Weights of a small GPT-style language model, trained from scratch on English Wikipedia.
Training: a variant of Muon for these matrices, 228M tokens.
Each number is 500 + 50 x the weight over its row's rms, rounded and kept within 0 to 999. Layers, rows and columns count from 0. Numbers have three digits each. The size before them is the row's rms in percent of the matrix's.

# o: layer 2 attention output (transposed), 512x256, rms 0.4, rows 36-75,164-203,292-331,419-458, columns 192-255
# v: layer 2 attention value, 128x256, rms 0.2, rows 36-75, columns 192-255
o419 099:594477572502488437454535579503536528532477525477460493435539450611508518476516492501490523545510531601515532533587477401394443538469448397539509449471442513639452583497510511420522527425486491
v36 102:519456484479483515514541510458463573548515497478573500462409624495418489436483522525444495538499522444567488554518554495569533512472413530596529455565419491550504406536548516491471537582504554
o36 107:508451480445526660530544537466502598481520560476515511485449429502612494564395427468534544470461457514544530455466539534556433516470514493510418557527519515524550458455562444533518464473413521
o164 104:472468561582515568458447516417477462543489449500543541545436517587490540465467477433485526532441460421481550571548618611429495417498496471464528532470542564548431557489504551586435486547498472
o292 088:516478645563460405526576556567433512480511452434548482541405524586479547485523518560523475463483468532591596425499552530517415555402480553510411433521488544534525473598477449625410545507479436
o420 097:486467457509514554482563410512526471559476536481410508509548516484478497562510536467626473529535439470497499482509496532590379527514602429548469542542501457436504473492500510517471536392443544
v37 092:450449512485523539565499547497543541487576533529562504436435441461493510513433498564572527610488453413448427545474526467453504393537529501544565408512527525470541437568556505483522457522484531
o37 101:517532477518467398473564532558549481595396573393491558560452575531544485499525412636434589560497444534538538422507479535489526416526442494531534470464474571452515484525516448453531543410508446
o165 099:523400501485509553513525424484494485482503580471557583461459479509491526466565595513512408452418598575497496425459493499481546465528378499495485496437526518458460413444492564540513471503479495
o293 091:430489616463486607407603535537494590523533512510487442483545508469510527517436647592512521506508553545487421512447484502546542431608466577598468551569445494478472470486435471511500469548521536
o421 096:514509514434494479557459453467479457501532487524375449456487426515532553483456575526491508438492478547476504531503529456445466482451449515438495427499516500500565486411551504551504508469512527
v38 097:435529486550485594393414486455457362540579493453499589483531414433453479481559532590452524569426473576498552451587524597482492507482448511521513453446497493453558424490480521478516476485505521
o38 101:482500518499510542581480430471558456511592438503501521543533538480455496514542518521524540518407488499584507564487539537491585466448403584511469521495544498443532602451512617530547511435438432
o166 106:586547557402448464519532547466487484571498521417514569487545523444513457603464517514538373511527529493466454495522475493551409534460578405429502472536486485458380469459602475520499534472493464
o294 094:466499487558593571501501536427493509528450557492483503543486476488396456487540533483518585538390453561476555498578620454581514545569449543516483484482439456539420491570543513451447548516576513
o422 100:517568394521510559530487453520448553379507531486545452640460493627501579555483460506447477416514504543372530521591494497532566456586553471517507454477475493566533584537422520517585458468461443
v39 100:429432545547500407542571500552514538503490512559544570509450554418597496493494449464419536445500510483563426492442496520544515564441547414460574491500410504530549576519451434482609478505524505
o39 098:487499474361403537519523474640452562520453441542495507535473487558493538502473548539467401529600474475513533454472475387459488617454499458434567487471494536550445497479509464533540574607425559
o167 103:460490482517502534464515515382495445384420466462550433569566550570512489543547515461577556473542520521472599595531541558506443417448482468622512487591488537481566515427469508407461544515475470
o295 097:477578470514517414526411475542589509450446506507590513517522461398457407489538403407439516440377388492549427441508569547510482491402493451462506469530538461537570560521477458484515455489506561
o423 106:545628518529549576651548501508512563490517458432494486458421488465514469515549441442501382444477523551551459523369477458601386442443396478502496439437453495453484471489524549570388554505368581
v40 094:576436478510499539492443493489477509491400478528552387560476447482521395426540424471484430571475529445525438464463564641537559571511537496518479500592396469480500442505555508489472445379590516
o40 103:549484543531506579498492417458472517465549498489525515554503438483516481374568461491462533518516470484438519450553501494545581508387448579491563521467591478570550530415490569457496576505437466
o168 094:431601460548427428548591514569532531525565541527525445560452513502550537483516509515512488427418527484423499432482504432445456479482479544440511495459459497497494532584441484469471478550594453
o296 090:451460491546454397435468414581466507473445542532484484522380479539515597455480458472490596558504490424520400482414519585444464535457560565496547461556492445369486489549529447490556466430504404
o424 096:513496424517552569449456565507524343477476536520487535479626524434399439512442562604526552423509551554489433521516513470515493517445411402539525543504476551555562441499484502544505507489520492
v41 094:516494421565498446489529482538480519385444530448489490524436409523574547459530542569505491526454550507533519465558486574474567387486520441589550563451459560618543497536492567461407509495506522
o41 097:575422510535486485533465533419521477538529433528429463467488421511470482499452515440530516441543468474387577447476451493519473519523547448543458571526522418544640455531469484518517521517466562
o169 102:512520511443538387489507508487491605485601467542527474476476455582494517512473504417571471549429457463497466446507538395512549499508496576440529489516488560457510502466509429437485500540458480
o297 091:538545503430523451455552560497421572446472521467559390556477404520499410438441436495505494477417523489595495555405351515502549424487528495574566538468583532609526555548460556473419570505553468
o425 093:515514388465500535527508402448515455516387478541465535473475476589486510536422439477565502477502503423454490609521622431459486493453537540494506504509503497489572510504563499575390507549524440
v42 101:441498512448427424525477408440449526534482462482515504392432483614449449424472503523555554506530542538589526539418529519490558516512475519478518483508540490521564586573444477478521495440631435
o42 103:460542477529534507478586495512467435507411473473469531451450561468538556492580559498524453613601535484501485512472494477517566547485586528471477538412464460518430480561527592483527459509431433
o170 096:421513469486453526486520484539526439481484485490550435562524486497469520587479534501454510456608496547381477534598452526465436483458528471425494564520509513471416443491515532571540632444469509
o298 098:461454635504462522508618512497455541540537452452413466416464439511551466455422535549519489478447423455522551571396498497573516482517481539605502445513503487570495508516570540511424566502523487
o426 105:547604526427427526427528533434562510495588554524524455587490490456543498476443491473492426446482543544450440506492516445546463522469540485417445543578475472651514481523469553546501437537427548
v43 097:445577460534471496513575578430606531492556505505529537493485405403445533497564562452479421399387417504425473421496505580503425504480465452529620544540605448532443485501560464477546510415590529
o43 099:448470408482485462587493453503552543510502477528558458464527541449574518487431477538534550529479549502511606522463542502448383511573464502494438612519493517519467508570574459496485441521463475
o171 104:523469503503622471453531486445492467590428526444518497571508492556390436523498424379475576550359487509569480479508557520507503540479500544445442425602525474560559407506551442505509458426544640
o299 094:407523463484553577591487555427521538515520523413524598507411545452517568482471499461456492411518466511429469592528478516464537544531537366382531509462507539522552527540432430564501461392518525
o427 100:576498476562325431577529485581388517398493428560512491542496522558574484509508431517517490524542485460444424491568453498515447463522439471559436498550527461482463427438531530535472569464546500
v44 103:457503507448543571485530489576559420500524492511569387487544541450553588488544515374515520538512564478513451453598575509520513424467451507647520466491529548514477512412530474501538488580593498
o44 097:505540548488526427560463500530496459472557443477484515502586598509596566421566491488406408473451532522448570593518490515581530502434540523457514483513519407442473436509517454471473497418483516
o172 107:547576555569518510524435423406476485500546497429412481430578454443471538598421489654555576542548522610629500404564495509545479486429518461457490498561491499553456476540505489475402506439563532
o300 090:397482513493496484511549400514501477490438461484539508529457533547491537528485566499461472497523494466481419455566441471580508429532400473481504485506476530641494480443525500515482645503523441
o428 105:458517499524541537573532472417515618528562472495545528511548482563443466417540528562457521501576520409431565518565568587536465513445513538563562426487508488502589438503454421441546470570495474
v45 098:409499518446550555545490550461414477493478533488501509527437422494475475488468499499482460525492515563488467372453547582547486570546447387341478452552553530594475494595497488456542542455500540
o45 098:489521596505634435506494521514482504511373462440642468541501476467464550510445521529547500439504516451491417546616465487430407419411555555549497527471489609532421487457553509513596544615538539
o173 103:417466469463444518549487445494591480434528475389543478475416526464455486474509488463503514548466574549545581469495496470487498593429504551409481503473473499517530478492572481432476456470492483
o301 092:519548573473484522465518467472430431466534425539469521424510428520460470484471568449466576570570447555458478481511555466497500508528476478538482372583588494457559499491515517450576593596543410
o429 101:526510535566480534552377455494544542474553536452513467499461471551500463442591497522467553534430584517507467421562437470570550434505514502529495530463506472543491532582351496503516523472500480
v46 101:531480380542525511526431432541508463395558584575558486492476529533519489542551526517477532590505545513440561497467492528536495449443468549509506473446531485485452448589415576485464524520504436
o46 103:436505537512498476441438468467468586588429462444481585429568529514506570459416389495520524558533352559568562548459553456493487461494550465462498479510602407515557616452489443468466503569542572
o174 106:532498561514458425476637490494608489460509465594600521472540565474536426477547491492496518433555476498490506465534488485447558530546585540519447418482508526448426478534503544542455472492441471
o302 090:584459449530486492450511507631510540500440471544450394470434497530525491468534462390513518607464560491532536529508421672409464484563476486545340475495504517535509409422525539510464564547477523
o430 102:438503511513515510521479488498488504566513486470475529496497453566438534513445497463423501590499467428498469494447533591499638555568543485496526473524485516572534485452526430520513414517533530
v47 097:448483395513538512404369499390572508472562452487433588464572578519425527401482571525447556493472543520525544548540515456505575510442503547450534506448552457644480472491534485456394528511583513
o47 104:461548571550487472504488516427422486562502495529518511642551546533447522483470454486566451444487546511534510466468543497472514472423405486467508414510475458523493492572496435615450578487537513
o175 102:733510469485461534479511486568455520487551485482498503622435480451535437462557511422653504536514431524492508513463476410450390438465533505560460481520447498496453577433566499490484405564486499
o303 091:507475510490491524498508397458535413452500470452483534522575505523474565455410509528469583514503475547455609488448532480594582536575494589508558473417509481559561471472580520523524556485472497
o431 098:455435451534587460535479456532452475531539479549532543483470535560573495454588436480450524431584520452516488439471566492458530517390477479439520538435537509470517576504407390512492472568581520
v48 103:524508455474489467476603507572502470457391544527531520566478506500493426557519534571500463551567556516427437465447509579520557435472540556397477538507569478510491442523467487503424534460432482
o48 109:549563518477602506467501550415498558518561530403489521460474494489508524521504500503451473466565529501418567600485511494461453446596441491523465441529503562562545450469610452395541478530487587
o176 097:563461506446476457502451492413555520568524494419495461520528524468466475471506470461416483588528525473560526572504453518376503534518527541426507525468492417405490565469513524562497634421512461
o304 096:475531531564559382557568473504507557441496488568537458506573524524502530500419471557531420516549501465477465497570413543519458456468522492430456519517535501458506552496545444500498559452516424
o432 105:423502411545482479461493446566437478465399545471453501531433420432444528537580497466469588520371491470528537509474547562532565600541587545448558464482539478475476451529389655484548511444420501
v49 094:521543548461422524488536516555551491486485448517503447478411491480472522405483422530477513537487506501438502468490503555557437495449591463411557359425481440421433472445415437516461496612412466
o49 103:516478520484470519504445549519520449487501620508557430485426495574571614508464477530496552474611477548631507497433485517478493543556513514481558448478578441595432542487537433541440545532568515
o177 098:638490518529454556506498536493535457502518477478488491545577531521473486516465603494505398463454389412465544429521540533453521524454603476492573500410484473587456555445546430488468471431487467
o305 092:524491545435523552480529587453494541564441477507461487412494500460464457479507406462497631521512428470477494438497530547450456497442565445561560442531478469435560478511487441584515494559555484
o433 107:483577469401516495541559517577524466428570536546451573496520489464531478425537562521499513464475492522503484450484522507524494415513482474486509519580464537448446418543547545481551444591480543
v50 101:544532560521488525573481495478555523517470474429562590504460467543506454526519453586502535476434503503468523583478516498421526526362417386461446530486529480545499501433509553573473518575438521
o50 104:507408584506475470481494442533602572437480480534506546529409468548593483567453515539461457493515575526412498519450461463493490457575505455562463412415537590542526525543475491486528444508468515
o178 106:500422465500448566367477600454506519448441567515502535613476558478430435410595524478562449469530565506538501481538497536533506509437555497565514461455462468458470423602514569442458476515481509
o306 088:558526560528496584495518506468554568563534413450518591444601552529595531472526493488544518554509492444515488453563413381525560499497491525437603453481434549544526583380441495518522396487455464
o434 102:490518519480463491491501527487493551484459490625465540506498474538498526532592479438554526513501372444495499472556490414454581465549546547578485502540505575466530495543489520560550526596569491
v51 102:533473492488663434525548550450528515423483475560462525406410534424522573555509490487509433474549460547567495502560463593470450548507329514500487479427538450526470445465459375447412521501581443
o51 101:419529483524384506476606526501373593486566530530603513511550518559532529517514504412528513515486371490495497473556612504574451555490499548464430551545459493524465436546484507557429371470493503
o179 106:482375580506540497440503490473533474504581596503393505511567472488459494509554521513463475494464537524554509461538510490567457401451502515458456444468442513503639517576447548550522445588462475
o307 092:555464464496438470514513571428447451449517709577464445523466413480546555539421509571542380493514455425521516562527425510477489514465385461511476491511522440491494505491479517488498513443459480
o435 107:445503490482484478536337473434590480433452414517412438555508563503511583589389471459444447544526496455446459472445469550523627533482541534486495573495495543526497490423604486488424524541546433
v52 100:471474533582557425557498555535454413670530507474496453571531455548534455450508468498518470542580528449626465529547504560508475548498482569496520584468597505461482509499573529494442484502501525
o52 107:605445529516502550468468510370529529533445597505462525448426501503566537481477547514421549453524528502536513478507544522466470459587559541510500430537441609411479428425531487531410449511469514
o180 102:411516526510481541502438543542416520436449558514454529438567496568406475440565507549426475524512387551473486554590529518594556501461609451451529529524499435484487601499503470491489516533486475
o308 090:461521450638498554475526548526559459524419499470492487513495498494508487579419519502494456544464470608508522529567532522478475486495431495522411505541523452552419452485506534512465543419528475
o436 099:545471530407407439396463408470559549520544455477507572492449564398533545490544510529552512574374469510512478536412494515445530548514496468504487407458501528512478502483452569426612515482472523
v53 104:487578397557530435574484510599379434496496502508574484554512490467551487486581547477449493491461513454522440506479544466553536475455467464489511479508506454492435483492506437620538612556406451
o53 099:433478509474431469452501542528553515510499450451554490471381530464506602471508539526447464574419491490397481508524450404554504601553499501511461576491604537483425449522568542670470509555511486
o181 104:404497537513510477560491439504547406536527537492489477418470450537521538433487429521494533528496458523497517494453596515428462435517488542463441325541485668450522472557515462377549491491550483
o309 104:516572463535524466477536440491537389477519426490660442445558515453542490484476480491606471520448481457504439477434415501542488447503384547496558535528528432501541664572505411566484530511461475
o437 095:536479464463476582453467497487469542568559467542499405412491567470488501487445516507523530567577546614559408516434441492518620485521480551522494518521549534471440440505484513420459541495458600
v54 100:520500507448513527446481552430474544328538459491467475476554473494480458527573509452474486465454396439501411497483491538549482518553523626546494503532542474390499553495465392493441589496470481
o54 102:531524501446547449581394524482489435617457451512494616551487539520451426528492548503564517497425426583517402449497495493509466520501547440359452508541489504472602556452523572549450459560609448
o182 097:488486556488496619398540517465545446499523569551322428492517444526561469509445509568434516516520572596454478509561579561631580548524454448542455470445435552454507442463554529498569516456457512
o310 098:475440414460456539499576490505477515435557505478504453481595509506632501537564451481502408475558538452475541539450477560504510567479482556491585534481577531427565511578484503516530480459353558
o438 100:456483443506599441534519476537530454556514539515546390516559455432451512481400440539501442453524516492499550447523552547487512502470419405523404446510413523476466400535551507585469470594571574
v55 099:497406493547470496483483537557574501484503495451420553603507528473442550458496549547547456382555576521665486593425541581442436523479522477538448550430553509563447475558504425533452498494486488
o55 104:580457501486543469436614489491442511595495529438434410511510435473491550468471577453612457527459520500511468532531385475568586596569445469464483500385499486468531596459529497517542535486550561
o183 101:444515484481425541509537523582503523504469524522582420490461554495467515433476429498472561497461578420556541555428569479456540469584490499566538545628503512544471536551543464435560390475506436
o311 091:426484492557561492537524569550462520406527549474596557542496586465454382480513550613517474553579487496534542491412513512502511498494550485543506471553485512511449490553572558524460526599502489
o439 104:542485573490478491489464585418473440488539543453604396536494523558488563496487553446476517560424520581460532400453486403547545502500420534505486454463433467498565459461598565532530475450497535
v56 103:490504486533459507541494520514555450539488528575415514491524404475571429613495539574476529548431539513501524576504599508516580481447485541527570482435558535522486447475550514531463423467513456
o56 112:463528512453561524462490451426456462482464499550463431425451573523464516472484432497410406555452524454573462506537475527571548576481509565527545433517497479503486562496528402505531407524487414
o184 097:548522383562556520597547464568548577468479502616487506434516544437545412517403425573548519484537488510501644446506481564533442465573481517390448543570422542573476418454405491523490534413464479
o312 083:531560499529465507448474442472539521473561465516475496516516430584521546556517544511392517530527511496472466539513586569521413531520498457481513525483548512497527460506560458447458430532478476
o440 100:517518488536528507496507501410538476546409554451513488491538478516452424466486573420556395532444537521496512546513502497539539427463455439487511500532514338546483542570493548383626525594495559
v57 101:475502587461372446485439385450502415410583471589411557474540500482471466544508536528506483508549452462522456472472455530476446527407492410526565613474473480472449515414479469479611506483414556
o57 106:552526480467454515537519511508510527501484576501557436463530579534571478335572580467434475373591525584511498474517519558505547501522528528464478457490489569479526392548503560459509395523494541
o185 093:518525559490605356459581561423579570502473500523565500547520499458444511459527408521475539467518555544428538549520536548400476534507537536541499522516461524467442575421430471562471511491519521
o313 095:521512487465482389508468476472474428519542525527463456425556502470502428530440515514487532541527498353550512489461494547534483529414498410537540427489470492395514564517519405501535488497454512
o441 102:522418526514510471558522485564521486508483586477554559483540535505484632491477511446512546567508491521588379535521494479496551468514616471428511549540523429492442435464453587447492497463507510
v58 104:515506489473477493512482507521546529453424527495460531533476534593492545670423506566489505466428510486515478444508454514389510506466566493474499518548405390458547545511521541531496493609613560
o58 107:495437531513452482437520573643491485500444597495494486451478498455518478466466474597482515530510546509488537533598435546573509471489467483639448416428503558507546494522497533521496479458480505
o186 105:494462465513598448473505486480559520542548462415498472536560524457526473480560542441445389526541411484520532456569436510422508496479549556511469526460555476454454534484573470536513525457492596
o314 092:479511463506450535513502542514506512511478511522524550545577562538467526540483472510501499479458552533447485456472420499447622524545548426502467564516522456546479545451489446586567499500590496
o442 106:513532498494396555664502490469458498471336437482400576499525514494609483463516476487587467487574475437491453477461503510454558482518504494459504490457548574466460506582443531434453481518490525
v59 104:488433553514485574509560566598423497463548528531516497430514474503414508484533515489438496431416541449581485472493455522467466408542490581580428510541493469436487633529482473455421480531580416
o59 105:535499531388425469496455431573535477610470479456417558556571396564520564485504487513428451465416423482477490559491561473521475465493480469511576561454513504501543507486461467503506477530515550
o187 103:542489521523500467492486465573515559549499528467508442574513542462465400558441445547363562486566585589467534496485398499566470506535594534567531507485512494501560529503548521456594482494547516
o315 099:460460525544474547433453558626444587480527529572429455499419459477419481489567510418552529489623541428524544427431438485470479469506387560541508489561504501446465453521513450529534530546527443
o443 099:539548491505450512607435401433578478446406412507539543517411531468504512458536498541489577448409452559530510491582490613468495479480443491574550532435586521464470521416397565440551449544485582
v60 098:518485561464492459500360493505454571507466499463519455484390562517482503523524487490515448412558399401525532537505383572516519501519573545548513417401451498501482457487549583497426426504472591
o60 100:593528542474485541543580581493433398559522509517485544508582534450522491513547434511558475513560496469399503518405457559454518433433428405462501531487549544465570508388448556415475498619543567
o188 110:485403462627468449532495624499510585338593520499458449513418465475454556458451486456454445523514491390531532463501531482523546504469480515496548543485493484526491528523489522528529576474551415
o316 090:504534472509467448487486542464390587571489456533376507431472499493466490592462521543498521495414383564530489499490465572644453506450491450501391405478420500510498492461472453516499505466528547
o444 107:507563538457479589544497446492520467566559589443459604484463520439484546541494514583440511612416565542496477544531507506504438454463512429568513561549456473621536457464547439439518516414561459
v61 103:551541500508505471495454454511514488501493485376508542473573461572481500504484484413556517527522495563523444474523545509553524506507516541523433518433415415525447495642543511475533527458446525
o61 109:515461583490572484403616479492613454532500571546515563532453445537505443480374571485487482569446468544498526524432505507457540537501413492421467508485566495461466484493493445470549579529517465
o189 101:513421463522516469563584503462598526499604493549500440507562487485490388488524484480488517546506525457545579507507495535516465548436506456635523611438499525503489535476515426563560565538486603
o317 095:526442450536553430495454483536472518418477499452544549513428437452438544574454494518466511504567589521597516529450570410561501523493498518443418509544521490586504406582500493513570535526498507
o445 105:560515539580566544512454427459477416449531445453477478450524420474524435523547587575453424602460412420485558427434532480548602510572557506596457502520465501480447390569534555409505537486521592
v62 097:451436423612459473457496526520511411503549460502454533516521500436497537541539451539468448460426519435474513470478515505496493524443575419482476459572424468400565569524464505375443557518537451
o62 103:544430423465487518513437460569533479520571524493482456466479459493460518522439497492535390443462534486552513405521418494486521426510584477605516471493557521529509456488505476585547523548443562
o190 105:427524565460497509479467429398573590482474554563478459543564524462541454397478518502483524530556512603501512491441577539437450560519468493561434496454522530463498438478532454483501528391479543
o318 095:514574432466440513539525510517590475412541491513537563550460533500556445510485513472420519470415525403494406532490622535500482640427554438551497538553461462463517518554450408505456565504459518
o446 099:405534545498438512539517565497429554493437469539341587496451365530514434499579460461497524531480521510527425533502541500539332503526446557499533400548400523484432517442508413521388492525506392
v63 099:535503527430516446475408483529487488575531470453529445501533509483501501522501524500414478581548439455434444495497601457526562580471478494494514501429557454574417528535448484489487519498549484
o63 101:472537478554461522477499458449495444450510461559540539512437446461590569519519434479512485455447549545424470433519462391529474447472604486509547566508531471516495490478414447543440487474457490
o191 100:420485396574574539549448537532518453510430486496459420529554514472430549462552483568523544401509546520535411573568518501471593410494522560477559431507447473481519577468586567483566514480519544
o319 093:473406526449495536427435506486475478525481372445478541476564463530471531548391532442526571582467534584449427573478510466585568454411452451482537446486538419606393463573512492568581484480515507
o447 102:607511454478545549472532509558572520398501477505520508404448570511479482450510511521482504465618463502447547462476419482498474512483471548513637531454461482422579424439511475532524557408462505
v64 096:556521504495445474578430559555468434598552502512461459581498452445479578429537499546486481515462559527553581419425521452476524468497439538481481401458548406513611538530445558495434440525565639
o64 099:493479593482524572525516460490485586402551576495495511482446506494445526535495455602565574526470490441447467572529519598499479419527562406541427570487546517517467500482530545533486507469300551
o192 100:469505464500511475533509605537560459475568487460466564453588521633615577484466591502505538553567472477500519460410523460522449485505537476535529447473444504557506445466427472461542590481498451
o320 094:539512493505541519492535496597507549524452524528501429526527410494525439489468444438431461519501495417489489497353513528531544420522546523492561478554571481495544488529541517444438471462534567
o448 099:531409532475428529477530434542548489473442401561492466403443447505578477633419477466530476508416419477493546473563544474451535565528513524486526447493448434527443536468458465532478496553513473
v65 097:438443445408593519507565463544461534462469492523514468564480481476539500431506544446581516527509403484514515493529563529528548519411544490571484477471471485477540597458556422418472502430484508
o65 102:549531622379516581526411520524443539489438477483497533459566461552565523481505531483518560430503522464474473481534550437502479525606483499478471395534574540492602515488447476524526587503419558
o193 104:566551473592525605454541608530503504490472529461510513499553567417564462535522495499519506551539517543514453563504515419623518520482561443436442500509475405449483471454570474607485549555542531
o321 092:440477509402509501560579531573552495482453429489529437522415650468467461452524523553463492505560484495449495512457564564452567531429506565492456447499438556444499571523498534494543397529540459
o449 104:470537514584455317539470516375517413493484508529519551495567592502515503430491600565512519461578519522560488533427491479472505460498436401583566514484527461448413497513489515476431509517541520
v66 102:646551483494485532597453524583445468450517505464500557468521553347593495479538416446474539516456543521498431425417446494527497446487493495426383509485454529529522502455514477472505498561478515
o66 101:518504569555422525505488434566594436541514512443589509512421559637518466517512489505532520544507441580518473399559472500543453490472442431397571508581538431600501472590453527542495494499508469
o194 101:429501533441588511473418518448476482489541514510537576532353478570482513454542515466505495458508470530478450517478486596499465483506587597540524423525428373485513424556520513508460550533583483
o322 088:528503495465519518477427469504453566474572509527545558514460488578516449523493473553488627316455534430535519501487505497490505467428471432454518532481434427510488451534480487417475501448538569
o450 105:519487524487465429519491508436539581519550476492505453406543547484444465428544416528420475446545493510579588554604503425529487486557519589474472537464505608471627575456455547531467506433513536
v67 096:487432445601572496575542510531480607522547574483495491454493542443500519535439434600587565593484492454610520536503426510501574448521462485415446452481593538432460469432347460517546520527524443
o67 100:566583515515409587450486483508442569519474515529607604528488496497503555437541423526418450487497432446460498519533493481498380536529502488548497595445401371523568595488462472514473526500543500
o195 099:453405515516607577483493506477506441497560535479482511552509505480470571520386568465492457560460453478442510414482489516471508557494486520491599528502484495522549453424498518536502480504474512
o323 099:463501470479498493582565477554594527444441566513562496550470414422466525478474516539474536473589463421537468560456444524518504426543422522471500639557535447470462438463519566473504464435416455
o451 094:452482525475489491495526580477511474429447507462452523574423501468488585584539418562539461557455390490502514573474550499514532547536400441494529541443608530459515576499438502530527531508521470
v68 099:423469447411571466509561542444449509496532533516446570441488530615434538489458469499601602519431543472486569431570541512541487490471478577553533491463464524437503488425566548489558464531508477
o68 110:498555436476483517574435427504544533514421510537441543433491454590633400533480480493538412531540488468541453483476549474458460528373455469596522456518458482476492480510517492513392498559509538
o196 109:505521588499439498448489486490442492453443539488470521496470525462452483515648631519572514462522517474395504549527421537515454437576560520558487419545521392451484502489522502571464418479561495
o324 085:505442580545529512459549503455563433482466492403464605567594503535517556432518418461437559510475520477552455538505458461507473496539490526399440450363547550530486532475530599436457559391506446
o452 104:517553549603503456488518544476487526510574569419479448516447494503425494543435484409511605466525523513489494550434512588526408516482613468485433504447523526497560460496447503490480554485490470
v69 097:520568573503521507480437581496528399502514456539546424427486551509523502457374498431397558468493423531552511553578463496469437511466484507482504527454501488473511553542457474481567497658599413
o69 099:508581494470458469460530453573506513560513435490425514512440428498453469558477611468530504478496438428456514484535490440570498601531561560489524508601490521544497431553476427571576533450441488
o197 101:522478511493549451421483544459425511475519487568584459565622471512470517483471491426527477470506566461484453497447512463466547532456551403490394521577505542531551554532490575435551488531426510
o325 096:513595527558475510620475489468471500488456526426425471496493531453448492494473468489560467494458506491573443601536417399544449501494414490519478573493492506534562537532560593404471529555522479
o453 098:539532504505602472480537557489448499573442537525456462496388511479526464504565529505412473474482542517479545564468445468505500468538468459468382515508503507444480562581538479500488574422515443
v70 102:548406568525432548368533389507489476616479457516561403444498494501424433528509476480484479556544518526474555430523411482496549530458533473623581525489553513483468460541515419455436508508477477
o70 102:457490535552420551570538610443461506607449578497445535510569517449547580495456446459436461483480472578568461488533482519468472498577524545553497493420511516425570548438506539548522498494496449
o198 100:528572375527448468480400482465491597370506464484557603449510405500517429529450583583477459413478454483495517526525555434424542483533482551444548523498393557497425556511416586550493489522509483
o326 099:479453522520598554455525456471566473578487455467502465536521531532564459412556542540479432590491518456441542456432482504466529464477512394511447418537451503520477596516504474501492490535510482
o454 103:496424471454516547505485554460496525462391570507481580534488514478549529538473487424531514442572435505439481501479470491530425528510504474473494378529449498506537555425512489475516472414539498
v71 097:525414479553509491565503511523416515496527410414533450519561484495546533376452430512527477562507545516495463510568447568488398399388462521645587557404444482549573493468447471541547433543489481
o71 103:486529511609467391458487499530446534462544502502426547443481549581504492502517477454452575433404477511438460465481419497472517604495593436554453545545599510446518384394471441546489511484470524
o199 102:496529532506564479448395534483436544494569540599519496490572413553457492444462563402509567509520478611509490507502520441529567541527450504447452478542510507493501472453520446530484482524471595
o327 083:478508495405478434535452511502439539559486471471600552469580534499538347515459350476496463526518424564472551561474336556503495450489485497551454534466478533568550478626517536435515483461486534
o455 099:547557470514425499445496541565474551431507388410573542405508564580465547536533505508517528576575585521430518449472569600417548554548419543484519480425440541489531519489539524617448601513459507
v72 099:674472649498487442475483447548525535425560539525504562533484504447469485498425511497477533624556577439503540508520466549459426601543485494507508490462479501449458540464487457518384557519507544
o72 107:586470572537556546496441500468468579543490424550587530442526511542529463486501519419505502576475461541485538586489455528533454459512429560554498538492454440446542510440548573516512464355449474
o200 108:434537506566439452531471571460555552523408503472484541563429437464520482589479456446547490410516536579503524425566524463507536524463494489460464409448461480582504537530486527526469420509516602
o328 089:642502582491501508501407481445518490464486478551455548478493466448417472454455481409570519538544539460506481534526463499452435560518536476530603438507488505401498528494488566525469533515527528
o456 099:507410421518499466502569516399538461533483500463512551503480507537485556509475458591491487588546472476522509484523368497483462585482477484496542500578421499498513528503487425487498492488465439
v73 094:503493502474457589512539528544498500553552524560480557520500488507592538453504552516385482513495577513537520486539402432529475511456554546561505509503539420534454488494551522500471410428430579
o73 110:487565501429498566527472427388475448541569526537528400503425492482409479555450538516552454569563530457594539576444437522488411472494504398539450488459517572493526484489445586459512485451450503
o201 090:479496495551534422425381520487511530486495480492449468342556602481463458459427427445553518529570500524460511467521497462460528544587469610525473453433606533482510450491547404479456547568432473
o329 091:526405434447521509488571484388467548507581519529429526478405516546499525535561475499460577447538414541429545512477575457483545563511537529601448487476492473497456526504486517515395483498601597
o457 104:522580520527468524539562480564503486464468481549438547479554451550582593571544472503456519514457507519484512415544597435573473384513520570397451523489521460549491457545506572557448469548518475
v74 096:420391440519395476506596495495534473426481491479480492517478453564526520421562442558543466515563524508572413484468542575455469560556485517504545456568597486412461552508455553578518505505431604
o74 096:572542543545568479523379489498456560530451524490449510527492502369458433446499517471519529478526516524456506464492474544463528536493523383458465592614432447485546399492501540483415482519508468
o202 105:429435471406586491564576497577483499598527503493572458477499469528459592428470487469388510495412531494526520512455394489502607545462512560477580448526558392492506477446516399525423428514496444
o330 090:396430443488455596402591529528489434533450525484434529575473477455492427569513531431501433483544502525549493462523470496540502495510476518534614553510583498469448581463498487557434584398414529
o458 100:406566465544538545473466512566596451430450428529482525490567442498489580522525548565496553565500547498565435495540458487579488550584489546539573522455462431544449488444463466473486463435476464
v75 101:482482536455496521560572522497551575580567487460474528479491559473452459519572501464484551461412525440426572558477529503504554485486434473437518519507500422510429475499513469562516525461477488
o75 103:546482457537555361527519452455500528512507448493518442464509500491575478526444555508506438483374494458583564471472524463474545510518502553519495546476449480504447504596479396456502445572521565
o203 108:422513506491530571512548450506563459474470481527579442560480540572377562472451502480424431470610537444548535549500506579509451517439508497564503420509459557522486509513534537452474475486519475
o331 092:495573543526537456522567495439539541464538478488497444540436561537444509534551505466553386601476518446400504465565485455484498496447531515370499481453497573489434537437458449503482529559424476